config.yaml
intermediate_size: 256
norm_place: "pre"
positions: "rope"
rope_theta: 10000.0
rope_fraction: 1.0
init: "normal"
decay_fraction: 0.637
max_seq_len: 512
dataset: "wikipedia_en"
Each number is 128 + 32 x the weight over the matrix's rms, rounded and kept within 0 to 255. Layers, rows and columns count from 0. Numbers have three digits each.

# up: layer 7 MLP up, 256x96, rms 0.124, rows 92-137, columns 0-95
# down: layer 7 MLP down (transposed), 256x96, rms 0.122, rows 92-137, columns 0-95
# gate: layer 7 MLP gate, 256x96, rms 0.132, rows 93-138, columns 0-95
up92:110117125112113150137098144070149113150132119170137132092136124098119189097171122164130110115133132127116140115167151121110124140116087126141137139169110116129118121124120125112118139139123121113121127111124133107125144111104115159150147100146114120141113143103136117107094115108108111141
down92:148136111133122112074153132173153113165128121134127135118103121141155156111097140106127129130135098106111121129148129132131164132090134148142133142102145102100137144123134111125119168146139125127134120156100133128136112112126144127159108156146177110101122131119096146139131140112129159131
gate93:089167108197171088064235088126129111100146093145139134086122099146139078070141212186125146098148054074203196129125118097153104080125144116163031111180110118086095096082105073182148140169170104188155113138174168097128112057068155104099115060090156153106155180168119101136189215160160120134
up93:171115050138092152107097192088157186125066133067158119129066062182129168144098111116128136142169144125090161170163192102089162122100103203129180132116095208148125067177132087125106105157062118080124085151062163113111172141203111115210128096150061122071159164133158186032094112131217218118
down93:251171089080142172068132161117140084087120143120139109149099105077178157140246092121186162175154104160088058129159179129096161139109133154188203140061077078224166103141123112146119101160149152087115085141055125195193086174146109077168130127114136110052108174124136157136124124091128145113
gate94:138121103131145114121187146125108145101143108141181101124178124082180112123091108076117178160132155098173133133160122197150105125094196088151101068085118144122141171145043101085136127112103070110092122140135152150127181131108110147137170159136163122129124093163081115128162165165123128125
up94:132098146138118162072084094150130120151134145141113171035096087165098179138154172110128109119076040058161168081130102155120149117178134125088086122074155093131108112112123144156128132136155130120136094137127129075123101139080103128124100135115126143126156136149120140122110128079135111171
down94:093103107098149106180160131113156121137064132133132123092182126094147169125180155153123098102132108060091135120084132148154131147172176136105093095083114138124131110150157102169148161107109168175133139132140170154110186146126094114167161175141108223170113111104135111125111110092132121126
gate95:113180144178143158165145092088167150072092169114130135126139100089162115111137078109103112115150136122097105107143084140130076081052172116134126103124065117170156132109148114104113106102102194126139059133116119102117165184125131102083206099139089092127132133119150115134133122065115158145
up95:115039163125081095112092133143166165096098122101130091117063109118116137180127131120107126144097136100107143146160141172138116130149126118049111059120140096142134132166114143169088134125090128181107178151141130086180160150089140157135106142132095147130099099184162110168150111148111186120
down95:116146134108143047117073107085120106116129158144132113142111155105080121178063115121074084069131105164159133135079143127107115145170158148111055173115101171129136128168112124091137126115129099111179097119142091088122181164153145144203158129124140146110132152099132164077075140099153120167
gate96:129152092099168096145113175109120140121119120143122113088208121122119160109131061155144138127083110123157118102133148142136167086146118106137147165179089108109132120077149145061133147154120106168127105124163060125114125110179096156173152165158104140146130142067118149144149117078171135083
up96:122176159078102139137152162126093078139162141131097131169106082130079115111124115146120151135144122147092197147111120130127105129144114053101119138141106091106119136153253135175131102113094114127163077091166078116129172182114110183121172110116152150126125106123136138099057149132114137118
down96:146120119116127143132176129145118093148126123093122166120149113142145065111078099106105137127056122111111116191058102210127150067106113140116151128113106160091118119132144163153056108121122146132159099087102127104085151148067112076096112120153162144076150170146127185088135165134101074146
gate97:115174132152135131099149083162159092079126064154169132167095158115072120071133109168142064158048130089200131164100140163139187166103065078147175110090048130057162134131129122125109136135177135045065066105129158234057086123098082084099102097136166120189186157171153134153136101195136123107
up97:128128171110118141096124100150090095125121088190075165153079166166064118102109176137109116143115096092124130208124129119153150136086116112155140139112068190077136114149130125144170126115202078101148137076142158193091098000088167101090156099113177104172186097148170226071158083146155142130
down97:091078108086126083129111110107044084179140213184119166118089131140094130141086124143121136069148177130118065118120104114115058116125181118129126098171184183162063136209143128069136165121145088138160150105119163103154110085154192124157149132098161107105080080171113138054161171065098178139
gate98:114126136111169125128134170155102188124111183120168104163146138113106086101123140100150164099090035092110052069168147122139135139064105130145135100072131142097099121038160107137110109122069076069136089119125155162106091176132168097113170124147143178114107099131117107139163145099116134126
up98:135102106153120116122115034129118132132140155147162147099099108112116140119118114063207158103116111095185153088126163150184136126106136135142164136090172129158139089151112132108111117134102160110121152154140097081131158161090180125147131147173149111121151139113089142088141085174112065123
down98:192135156087134152127113086158145130134106161131170129144128192135166099077198144115102141093105188114075119096127139126088184130154197096071150118127124126144151140143171085096151149170142126101128155135112184169135149152164127146139195105150141095085114141161158161143099132144149169129
gate99:125135105131146141126115137136101088161170086055107158136114122136131110170121128184116137081100135134106193106095081105067166065118075171168143063166028135124172192138144093106150119097123064116154152134134180176119183141140161136093112183141105128134102117137138105127141186152130177159
up99:147098105138181145099072173168119083216163068111105146164098129104194092124167150148213158110103100103146114123153180143087120104135114152161121112139110101184138099162099193091134140057163100121062124120140116173060132149122104177137112188170146175173098150073167103127080108144181148175
down99:225128173132095170165117155156131133148150089113109228156147101152101117124142139174106111091139122108076099105112092138165078108132118144146156133141115167144152179138148097133114184175155129118153176058115137103102102127104191116161128162083134141064128040099179124121158168095171134135
gate100:255106175209121109176162103086137104156092149189180155126174142087189170099126100053055148106180073129105134054086115107097102071120118098061134111189157115207096147146104133051143173145107110135053157170122113106127148077229205133152105068155065106094142144133130052139105095135181186187
up100:000242046160205092081139087134202160107168085115036151120152136127076095137097087201098167169098086114179144199085178094143115147116135159172139176144086137084110120149127129149100151121180143136069166125145146105062137095120027143097125160068128173119091110122006239141142213094079082088
down100:255115130143104104172144103098078123177144139136145110128151125072135169142250109085127135118158138168133145061134108116122154113137122127112155128125196101200120147126126143097139148151095124119124128150096084118122119142181170127175148119184103078114108143125157004144120091114110175092
gate101:131167127108195085087133093156162156196122095062107097135112118095141093128147221137136108108128144085162137136140110155123055131099088153115134148110070120079151080115178126105072092074195110155043162157112123107144113124080123081105132098095133092141168131232056174093088072169122181139
up101:138147139126053170128154179105060076097085133137178158194120115133157193063139140222136143189188164148123093144159099168100121153145133106134117103149145169209082181175066163133199135173110175065112083088216120137118205136181109146191081135088138144198096115113193148146146184207164128125
down101:241143118153063081188085132131113145139089180138154150153146129205125131079188147211083123113150069163127110154118110125136183136105161104110122138150192082128059182166109179119131078198142122090127088059141103149112135116152077182136148131170092154104119072164169029117170169154162104155
gate102:110111083173155111158165119161113128144113135117159106117110170157115094107115157152179110140165137137113088119115150084134153086038178120165157178120091120140138145081139101143079094081095063091188111088099137141113127163149143104176185135138151087107167148175107114158145105132078064103
up102:145140086152118124130070088108137108076157125123178151082136111098151203187181115101129158108130128115143146172150120196147109174155097066101206066105132162131171103123119153143174136160139111092126150109161112066152170147126137149102102130079133093108115157148157103112124078097090150107
down102:159147192100163146170125166121130074084120117141156139158142142191180168114101115122155092182140109101055135142133161119165097209187144121123174131069123173094100104116149148142194125205121147115164123137110111116091123136151114138141161144082163165139120135147108064160136136050150126133
gate103:108157144129072103135145061186216120101085129128110116116131215040114163080130076144143142087081122112094137129158147094157133122151169168073142151125077080128154143124143193114127091177111055148022141117098168152055156185110143167112123160143093081153137067172161076106118092104119072089
up103:153082152052136159134113137118142066114095116184138143187078130134204061143112122141155135071132122118058136180132167226076076088159128129099181127032092141089084076174122132148116133152113118169118093109150134167138077221121173147138171117102131123151086147157139174176041102091139105160
down103:099140116169125096054045132160101148081169083163089097170134108138192088192061118165120121095068131056131077100110113119182133106136169171186081149148163232105076147104169130150138157124142082105158134185191163125131161138156167174114128150146111090116087138116133107137115126034201117165
gate104:156155149120099097115149111140151126149118131132164133145136107182073120169126109157133093147160099148110203130067090095190144112097105083155123213144091149159086125194077077075134152097172178135113086073097155134143144087126116072151168148141100128115191129074130107157116168138101109209
up104:103083143125125135107143104166164086144108162156174138154152124103150092127097117071175140155106105130184072099085173112084116103098189109189144131124106123135167133099120164143169075174098102089152198131157121233081124182126144207121116124114099167095095122138142154157155151106116042088
down104:168072174163108098124128080098111154118066090113095107103160086113114111119203132136126128125119150138194101145148095156127133116151157087081148131139131107087115139110194129135103101098132144141071074089116100115194100139126083054068155082112134126120137096104113071129185130203139191137
gate105:123143084130144124138118142103143160116129137128099136099180094158134125122168151147166137078114133109140140112119137125128133163166108119096143121113127175188140103148075126056105115138135090148139136164061148155159147128154110144144124076111163137134115089079105099140157169132165171134
up105:139149107124073112110155116136166100145164078177180099134134138107110122150189081156087142181136113092159169099179118118145120073140122142124141126102089107131084184133106096153113111129164115146102135154155113169069125151147161103117165123156104124114175163152123137085158091146155118070
down105:183163134137106120119141147119094150170143138106134138139116124140105132114096151138097140111064159139116171142129125117107153135135088144111117111087125118176114155141042139171144143131148131159068130192109100131128166165149129153156189100083099196090178085130168124163123106160142161119
gate106:130126090047145106131125151139158118108090101099157105145154139141152123144119105138095108130105149126142098136107168161099112135160117148115099145146066094088175081143168153149151096156112109126101149115151089129124112135132116143090122090100074110147111135162136126097141106144157110099
up106:108130123107137121127079095118150135133125101116106118096100147133142168112128136190142128125165176161145134115192090094150115153093128090131089129058124172123172160100103122153106101102114125103114098142091136129102180125148178143105092141138154127126142179097163127126117159060139121080
down106:125128124133160111137147114097151152107116098113141146165161173094129137141208170146085101120141158124140086056123144122117117145096104106137125113124134123148100159114132098121094165137126130103104130174147178123164146139157129117104116152129180118081155138135099077130145105155102118122
gate107:114130114085128077149117101134182119204103104141172135147092119113076102156120091124141136169090185132121148106141121122157121180156118117164121127090100145134070095096178160138114049148169189157071096134067147129070179146114135158170154143133144090152155123169114099107134141140146093156
up107:134109106112115151115063166062111171147139120182121142121113150106120090135146123073122112121098122113160173073129125113063105167115092203139116109095130192111074164114117102095176173154117161116175147105112124139111111202091164084159147139188144139134157100124157121096044113084114121122
down107:092098118134102146146077131148130144107113174120090141113105177151120172162145111089080089069129114091187091129120153111167108096086148117131166121124191142119145134130124105155140088106105096113126123117141041178134138184105089129094122096172151131136066186140186117049082120149145141140
gate108:120091132165181124123124103150144122116080117034114102110086116107134133139123130133140131116092176168141098122173145166191154081115112160104127116087076106123094156149112155162106111148088159142122107155127137124187164206146138141092119141143104107113098138182113070117103198124092136129
up108:131135167142115128133122163147124076144117159075171160155080126115147120172136085097171123127148129135114152150107123132093143104182176122138121105154149142158121132153138123118111132123144149203171168050158097107183136128136137202112128124092098125113081192115156140107119135119137135166
down108:095147135134149074144069112132104129125169141123166141148108166114136138062093084112142172098185129160174154117115116115072132138154151104119098125143166129169143108161154105124129129105158186142124121102149129136150125097161120104197139124147107184114069124105139161143145175113071121163
gate109:144154120108138081111161128189173132145193113115158124119168167142076111191126113102125152109131142110129141091194133162116098114073103109112127125120139105148103114135121107113118119187093127181081090084141185157173114144097129142175111159094112132150183168145146123119225109073109054108
up109:126090151144078158095095085124172152154144128139111157178066107124135109147124138156141067163125112122168101093131123105144157188163125060077145158139177175132132162123164133157140144141163203118071144109075092109133136122105133154143125167127129105133137086124082114179116177162116118180
down109:184143197181139148128186123147160148157145123147156102127129104064104164125180167140137150108132185144103108114141120159068121075160151135141105084167109134131122139141106087174139105118155074164146057134105172140094135080107080150111145119123098201157102139153090109140111184173132117105
gate110:154115109164107125108174159123137135139197125162173125095137100138122117111087106155119113109097108099108103165117103161126112132150151080160098154161092134076214173074145102197120128142162083127107067125133118131155169083130169098131144169122118094095155088130091101142092104186083144098
up110:147166081110080113112144116155157138125144118140123150114135107104127148157060154142133137156058072092115101139174090152159091074192103062130111120096153081104169177085133127098106133135125125103163131092118160121102162144176128132137149073069149207097145082181151155093107132129084084180
down110:160184136123132069120109159119143110173137129146139137113101163138123164148101142125149112179162134105131153166090166136111153127126138145116166141146108141115181163101117083078201110128096066043133112133147126183075146128134166123109183163076148124121199131135139108109164155062110185086
gate111:060153078074113119220129152143116149104133056104131157073096119119145105134116089161130153156122099139186167155110164147141077134096158142107128174154098059127121102087101180147105103194163103100145092124189134079110154160084044131159161190068130097106089172082154146123103144116148074118
up111:201119137131159155083130059096182154172091211215146127218129120151083185117155090124127117081186134124141121095117096105067157105134143124080178074100152178147134177178171095089133170125117104151130111090119080150142098095180154116131122103209101160064178103146164103178095131090070149140
down111:255075130167162154113148118152130128180129144135131047170135124114121160122219105107137079148099160119153112140110093111108129115140116138124117091135133124054125150136145082095089130130114140128093116109135093136148145147137162127121121124174109108155150162135121100125145110135130144151
gate112:167124112153106105148133165092131205094100115065054094169124127151106104085138101141120141105148113119141177174116124189137135159132112163093109143146151130141107076171126108144128116127148183136138160132181184187106136158182153170157150180149126162125171102123101126160174152140165179134
up112:114117160122126088165067066170132121099107129122154114165089144105144130088131135137131146138093109156156115145095154144111164158101108100047151153089142110116107144159152080138102174083091115108113140092128158154184143173082185101189122147162190176118058083167109103147094103111135156119
down112:078144124168106135134125176097165110188093136071136138150161104128115146076129177110111128146091184167115142060137071129138060071118134148109137169141096166161139166109173149123099141124153127178117105093162107172089110121108087139108108137142128115204129172119170133136055095172136086125
gate113:126100102150131066076086121162153126092167067132129056113187086125176149106174129133093128117073142092159147123084166148124122121133164142103148162109165106122156144114100167147110113144133074107122126118137144123120125169096100139148151094168142085141133107114079131085096106094089127141
up113:105180137125115111110122096138124143136166124124138092133150126140178154074124082090167080151074156133074152127115130086055119123137146119105148179122112055166098140097051184066117109111133140156082091106109105143117149108161185140086140133154137120117101047131101133127161132099116170144
down113:053120131140108104106150107108136133155157154110137052135125043147176113135120175125103124126074155125169160143077138107081111103104105143132120139124155138162129177119049140110131074114108094149149147166060113098161142116112154126137171155127140113104105128113177132178119095148153162151
gate114:122139154166167126161099138161060098159189068144088154088145125090035139144123141084143082132086118095144124128082157089111104086162189103126096152105130118094141046128102101122105174105119111091114133136104142098129086148065150150109141110176059086161112166189147133132149134154089088165
up114:139124124166116126106115072128158090175126143132098149098142165150082129142163139113080143174120072098168101108164153092116076130134129099082184216114110161168113096146045141151095131172140125158069164132090152132065139140085092138155126172110073155145159179166085147156130114156174132103
down114:151107174118127086161160129123131158151154103113070179109196106077100127120138082113113114169077114090128152103079169121112150131134104110143104100105077171137128116186083114160138122145140189146089196148109158124174116108085179167127137158063114072186175136175100156103143159141128133083
gate115:139092172126134104152163094136140139151143098102177223100117055175152129172113074183158127136144097101172135075184065137126153126130104097145202077123122107120121152103203150108079073153090076140088112104121108108115137089139163130107116179165157111155149137089095100187128152171145072091
up115:097141129145087146122164102161118111053108112116084133142096094105120133088181161108161136151184172182089116107111085112132104181154138103067152138135129131169099115162134113095114089098145127173130173149143202150174151158158073147145101097163169093177049095140080125210127181124124159093
down115:071176117116119147022173148115159108125102148070142159137147133111175155111176045135094090166142126123168172151099073128169132183101067072103028144098107090151161118095138171108121151113144119171105057153102138106146130105132185130142134110106147147137136084146075111181156136121125101131
gate116:121172118198185148117130167130101114140140137083141125047129106094105144143102107156146064131149113121116117093095113097119097110112192109131133091143147121141150079190114150117077117142105137168185171096104125146113100145146136164112139138168120115081103149136147094125157162115130133168
up116:128134107138115109115143110119151120106111137107128157145103127117130123148153038155117131164151127107158133173101105107120142184151126100147143141160090121139092114111090190136128157106068171213135130182168134099122151174160094136149051110171125153116120117103138154148085126089043138117
down116:156120179141136081147132159101098101154188155103124127119101105101175129092150116154083111110151191171134136051126124127090124109138084138095091096113125121211143124148115145142094150102173112100129162146105141099139109057148144133182157136123135128166132114150101113121124138168083125118
gate117:133198127144112091084108200179086085150121106091187118064120058108156184160095148165087108098131167156116163211197074171084184113180119105113134140144094126157105104092135159115165138130178088119125054158101182169103168077124131141065148137139155140148143119127070101110112165156089131158
up117:105115126160106164170157109104128162149089167124143116112187186122105091126151131104133152100188115092110161131127159061153163132087115165077124105157124126138087170154140051105097099144105182090137105050114080118141090094229157149147101131181119136091122075118083085127093154116179174143
down117:059154158188132183174098152138152092103169096143122181163119114123125131089091075136189213107046132163179092089115157123130121143162158176121149128112139179101138102121103152144137137068118128157135128147100097166094115124119064146179172129071150163097138149116088105182140194081158154124
gate118:125178134170134141130127120129135130095104093089036114087115144104136128153189178104146086145133148093116148136089124163121180100136124155109139111131194092141124118108121083154100130096150146134147123159135109160108160115101128153197119137164132151127133106106137111134156146115201128099
up118:150142158137150144157109148114119163135124149141118157150141153170149088104142188135110104132141103085124181068086121081099180126154130138122110126137135092093094144129130156164110119139124155113153105141123090110129110114123096120112079055150075130118164144127117132092145079108122088144
down118:078139133097188110144140137178146112130128069113123131087139147139092139147167116098151095156126124166141134107097125152096126105131091116123142150124171123073110138126112121105162128073135134085126161141163156141149160148157132104163100147105144062117132118121095103108164147139158190172
gate119:134181136146178097103165075146153174083140079138124140118170158131133110166141184124136105154133137157084153136165159084106168149146175132129132124118134186158113115113173113142130120174138104120172107190140225147073116134123113201156176133174120100157143110117090117193139138187141096103
up119:133169126138042175138149180091161151076138081129143131082126071102159144134134130139176148160116180135086120151057136213126083108107071082173141091086128152186167156135113112076152133104142158166140082134141134139113186091119105128187137152130090105127149054111095103135183139213142113123
down119:103122141142138102034154161073212084113097139115070193118158153143103110147071153146108127109138167116067076154148118145105125128184149137144154156148115097118162050132158137120138077188076142091056138156185152128137111120152162179123134098235119145144124136149125108140117099123097124090
gate120:135192139152110124099180121128170135124148146149094193091117123163132122122171106147105150108116117076156111084200192127155099127122079093092185102188116168138119050113099155080111166167197103108112099076172150137132130103151082173125155158140104172121106126098119081154062110133153134152
up120:098079082127087148116060068188148064072131095111106072047126098114098130098136153174119078112124121128144128107068127085125158113147143055146112102087086138107118119133121058126151130085141119163102166093089114114171095077132099129125163144189148115118145137172067149104159121157089153156
down120:163129109195148111155153182055121114121130169142104195117109107145128169095194129111099122131086104150076081096181087113119182186126121146138146179126133216129097109116141144086108157172121111140088110101155115137098191096099108101145108105124063113117134084144067102141143122063122132118
gate121:118092162135149166169156106123165147136052103152069072067127177108116127106082151143188135156140126094093130143156076072167174200142122100147153195105116097151159129187194087107083085157156106112116141154079136165165112107176140149138117070104130140094138146067101076127124123102191135126
up121:135178121149112119083082152142162138133136133192117133121124113111101090101146155140138132088084086137114088137129142168114137102146073075107127159123182135154133054142105140110168103130136142090133084105163146115102170184068084203135089139132103189016152153120200145101106116075119123125
down121:171091122164131167147067110122122036096152147171076145127131054212174142165138156090115136138126112149117149145143144123087096083134209107062128134204185124106095104104153109129096154092147102165114094139173127054126073155138113107084162117163139118108191109126116110130080129131092106137
gate122:140177151140129146167166138100108101124152124108149120135071097101095122106162123149142108159096164134108140106214101154189137169182145153063160099137120123194213128147154137142168183175137189186125160148146117178141111118111151167121108150120115090157083122116121108149093068108134140165
up122:126139127120144170088136102138121121096160131180089105116125194113131143084155085108147184103096111045148142099152123081112115121122137162124177073164123148120138145141122096096124119092133122170139079151125150136166146122136093146098175120128127068088173128116096134054145099076083099106
down122:078114190086155113135110107134153118193144122080075050138153044105107097172132120140112103151128125174147122162121115153125068140128141187153058139083123096154075152177109125167105130130166101076175115102135080146113113126128106130119139145138110135158072147094148125173152149116156137112
gate123:137165142157103100098128082171150153069136126074099101141144141113096131141124191126107126069030104125076166131165093154110177182153109156074092089144114115083160098115158166159145133160163085139102070173117162137123150187101159095057097126162155146089109115187112105093096162111151137077
up123:136079163170084142100151125126150157112112178134132098093128071089103163092116091122110104075117113169101146111146115095165160122147168076089100122160106145107124164171093110133083191093156093093157091150085142145082163133136140140115139199163119156131102109195129115111114105135092096075
down123:161090139138149136131138144078126137169024120149192137096131059115106131100071120144093155153154116192100155084151173148131137135141087128152158092066118127133182193133115152100148065109190104148120134119062121125122123096112079126131146116122112131180164147119116125168123082162161121149
gate124:127094104114120106073144102137147131148120058152135146146125143157108121088135145118137133152152150128140090180150139085120098169075112149121102196114129154132139184137088128135116126110138137139132122170175158105146167131141094131120144092143101100142118148108143118209147108145111115103
up124:145120020111081116122150147107133144127155123138062127129176129118103115165123109191140102133152085086198175174096096128189146141111131124163112132154091137093112142134130146115152142148165130161120112131148151146144134081078122159150110100136130081123130107070187126124171078122111131150
down124:127128160114122109153122125079150133102119158144113141106160157136129139150135123151150100091103104101164148139097045100136125176175141103120119129177077124076116160118162137157171140130115131132135182055126138104116159135127163098121127110146112072071110103188182121165100112118180189143
gate125:123133096160097174112149144111085141149163134150136133098150110141122132109146121129143059131145120094105132098131154150119141187131121142088104088144076137088226148057166140165082134148097112107108133132137085111181146087166163143119130119174205082092118165125098133156163088147153170051
up125:151072112071127155117107134164107105129134129159097085131177112115093149161160166101089173151135098106124081107146135168152141184131073099116079151095147112130160088127090141116107139122102158163079162174156071096145149174116135095094055115160088158093094133130179140173152120092131158049
down125:148121115113097060140158159163139174105154131114108117083146132120057090129155162145139103191157169122151127126118128112136124146078125160103169076187178134124145060108115080132091175127168104109117163161166107116124141100152140073177162203161084144137169162139114189112099115146062145160
gate126:189103160197105148188146166113114114118098203144165119135110157105145135090093085081162131137135116191110091097115145078086159070129161117105154131172157115211048120081112083105060166160055143180105131114105112093161085149187167114122134110173087105183081112096133038122141042094182105117
up126:196160164121001169168188131081117072164162089161105158169115140117147098092137121106162062167130169111152109109211096116084110122156140112088112117175089184156191162120100143068143066142153104113115136160123149164156126083161223129164103101166180114137112103118163059109082077185144197174
down126:000135098127186108117132154149113136109117094079114092108161136123083119090000098170144122177126168143105158142106169152121124138139103117130153130102116128107130101121117102157095108122126123149156124144111136138104175134110046102125108141111091183163180163104129218124141110121118091115
gate127:084170081115121147118143074095156138126115113092156129181138135101107139119169115178167023110062146111133149152152117088148100161125113130140172133123111114091188188049105093080137140158157103126107045128144151099134067145147121099124145153175187121149122159152073134124194105165141189117
up127:087161097153111132114150086090141124137091159094171136164171127103132132155144094184157061102087116074114184099166105088153150202139152136159170133095124153093178193056087093117166154124125066146096065104158142113110102143147136089147150136158137121103093134143065172177172098130159184113
down127:012148141130121121074144084112163130108073159102162160115122107153126155110097092162138142060108107082143183154153104099150095150100107156116099152138135105083136184107111154128195135142117077087136076093151139133150092079180166113090146153195143153098085126135133204160181130132109157113
gate128:132152071147071112164189099107167117122166124143073106153116036138152114088145137200123115060088156115119114090112116169106144164101054177149112140114096155113147034117116176168172090117137150126105069113134161124053144158096124138128097092149120128112071164081111107155117139232165133072
up128:124172134116167137066085104149150118148158117140122104164118172131067129188107184139094164131057093065115144118154158159103106152169044131078143107117163174077091169088134128140133068137155115067183134177147143085088150114119142141114073149126165145104170161127103130043114093114177132184
down128:192154171137144114187097161145096174139093161129097148209114175118137165189147170146121155147150118138190128054153177131104080184132118144128145159136098078167051095125157168117121080167137107100165153150162141190143123151184122183164130098161181117161141142128111080129192172090185138071
gate129:102099143162141139124126101103107097108125137104118175120107177138068111120119090162109113111118163118182095100173184156080110079110124164165130089140090091108198120128093119111093152118100108095133128130113121116193093122073167121112189126103167147121129128179098080130123106098096116179
up129:141148130147131121109171130097178153163113104122126123091137136108132167113148158172136210101079143124161148092120121133133134145101138135104138137115063110102137148103087170176179094164145140165093117089163147108155142068100128123181144127089080108120117179148143152144179133139150115115
down129:076122119101106176158167174100132178121156108114085131113150101109110165131144100105114149127118126060162145132119133105140120096117104156146103142193137129071188167143126203156088164086106082108137120110124101129093170154133184117157113202073145112145100139103142118153161124144153133145
gate130:139091099156166146118137152117188160128151093087130173115074129109138132132152080144142159106142210119117131106157149172160092166142150099111149154150058100088127108148092119205136077178142144098125155217135139133036162118166093171126093132159159212083094093151153130123099145100111148193
up130:133089149178134096085183082070123052155125169091168158171092153140157132127143137113151101111144151103138161181145162154146119101090140068082116132044059089163130150073126097131185170136124144158035144104106133171116136111106102126142078151119153133148099071126122140167162146074129166153
down130:162130060079113117203115168081139177108154164157123107115159134161148088180155122089118125162127117186056054104156079098125140164092135062195096155141150185147169108127092128119033124122172094104136107167148157096090154144137146152117136133139099112090164122128157195121089146174077107173
gate131:136111068170135111110157157115143139111054121165135137067207149159123090101094152113147196107117148128155135103132129106142104099087122185131134164181076202131115130134126150121102157153092129162149108136152139148130143145119159099144122123119114065114122132090173099148103098113125146100
up131:158124127173139123153121184157113118137177169130136112111108092157150115124123165124089065101112109136066187053140107056100156155140091129121093111068128162145142126101158106162185095128154137144124140133135102130166150150129110109134129106183101137096108152106110123150178100148113147085
down131:115120173111097094080123159140114054169150142132098113157179131144187115130144151157104074114128057101069055145093154142130141106124165101114086062108116145136111126129125115172166132135182186154101081133109125104145129135120124163146124131185109137155107104163122153126091159163139084101
gate132:095130088181107169170110127137195070086129127116119115113104098131143130110135146120140096186183112070103137132149182131101185153110156126175154096090161141149145100101146121130133171112134092144119150096134125153158169102126093132122149108142135175092100113158120070116159161168125185144
up132:143133142143140167129113105128095182126122080109145124155174162094123119140148105131156135103088128143175173152166126079125152105107076157127104166156154123095089176106148093107049123159138118108128092165104143150093133124119168108133128090135111152164174124133131122104169166086193144092
down132:138133152145152141047154128137130141048100113098140123131124065099141067118135110081128150103110129156153141136142109152128143151133185130156101128125126146150135120119162121139185154160112139120179136118091180154142121171195049143112131143155175165137072112112155095138156146161118150153
gate133:136164086125104119146097103101135128099134174142147151115135131104142118140094119131157147082088107138109210100171132143153151149105078158162126129163105151087110179092134125120131134112135124125135132150083165119151149115160102130131124138119115108127139154145148100138129129173132130119
up133:120115153146073119116116077178143121122165138144095110142128090169134080156110105179144116154126097116157140154091159107128140149135109116162098126168140118128111091081183129102076112090116115122102115122082106145124127123166097153153137126103130107112142163081118141133122123113142107159
down133:130171095111131138109116132162153151172125125123110193138140144133155164082098111108113112132141120100143116134108147115170150157132142111092102148107119137138176096090123076143113157143169139177127156133117155111162119153104157114098119168135141103149157151079110124117135104091172150177
gate134:164134124153132115131113223189199125106190150110148102069096161148138131131173113180085125166148134087112194099128116133111098107126149091155133127135081110170187140086183113107162086168175072204159130108129110162062165095125133110087187142121123084175100126170092108153114084151071100098
up134:131093116137125155134109163183137153091143194054146133147086126174160161163143123155132159144126079055139129129117184197084135100102074047103152100140112147071083124130104135161173176153114087219098062083174137084100084123104157146162159193178158165116113128128160133107151137089161171124
down134:219106047125119155185117113108077104106162136129167179099166137179164131141035150122128118150188154169112152072154091116149159098170144167125132195172114144156119180109131121103169120106131155129118145081157131101102117158152218174166088111104050151157096075069119095122168166130183142138
gate135:150078113080105139159115150100163165171177124138104159080118143122124162109130064149142152169096149057140121131161094133151127118082091157192129096130102099075118129149141108141140114111147103133101121135143110077104105118120146167115158158146162127133111168125124138119148135149153126145
up135:132092114128070119100145182135110156129123124106156096081153129120157155087102084169100130089134139125153184137167158126157144101093104105182122101144136109109142168086109093096121113111134151141181126148142158164111135110169117077162182129131131159129148118150156099094121116153174109038
down135:157134140132123145148115141117080151099138138085134146103133155151168107127187168160183138160147084116092145132103136091153141141099138111157152106161114092084134176084119160095137109119131162137166092066093108099125054087135140113159126132085141077160139114102106088168134107146179120161
gate136:139116070186175138168128144142154087224178117185159166145149058096197119061128069101151079166157173098128142123138139085127161133142150154143170088163153141086132150117139194175120131100107081191119091141177164181095119140141077142085116109118117152100158074097104143200126131191069192140
up136:144114141084138127107113196141104173118169087131118098104095163143146114137130079116121190134106083117138143147111122156134125156220092106129013113211150134153067153181122108049101145137106180079101106172129130087176131120101151079145127152096202139092126194095185106022131132103163115188
down136:172126143155121166154073100056160117114093121154099152169091109132105122142181120137206128147100115100150140051171134150162053138191190180116089130114092146113167158114181071122126039176142191072146177112089114135166162105187113188103143124101184080108129107056107108128127146129187155108
gate137:126115097147155063154192095125199142172079114121098090104134075068122196135084153160150111063188139121128123126093097066114142098187155153103140127143086064165166140116161129134113098138075103131103138177119177165075162140155130142131104125178150131108146149164085114076167091140143157169
up137:145131063177120124157127069105155130169118159127081159044193063093137148149133087115138131102147074070088139088127114070150175169150142147167144107107095150132125135179194147153063103117115136115196131129127144185056154128139104165092143120164118105060075116116115152108145129112092101101
down137:091094140160145177078202105124144134070132142115162178155100142123129159096064113123118142150115139137150177096062115098155166079092067110162180083085128085130134156117110155081137126069160165189096117092071156044151111062119140152160142099098092151098144156103116151155106134120086120150
gate138:147059084060086130136107090133127212107086143090109135129059118140135087160161129151139137181132137095154147119135113121150153117154099183084117029160089132133087164100148125070099094112147105154142139191062118078142181180116133159130128127133152093134139153095172104153126134118138151144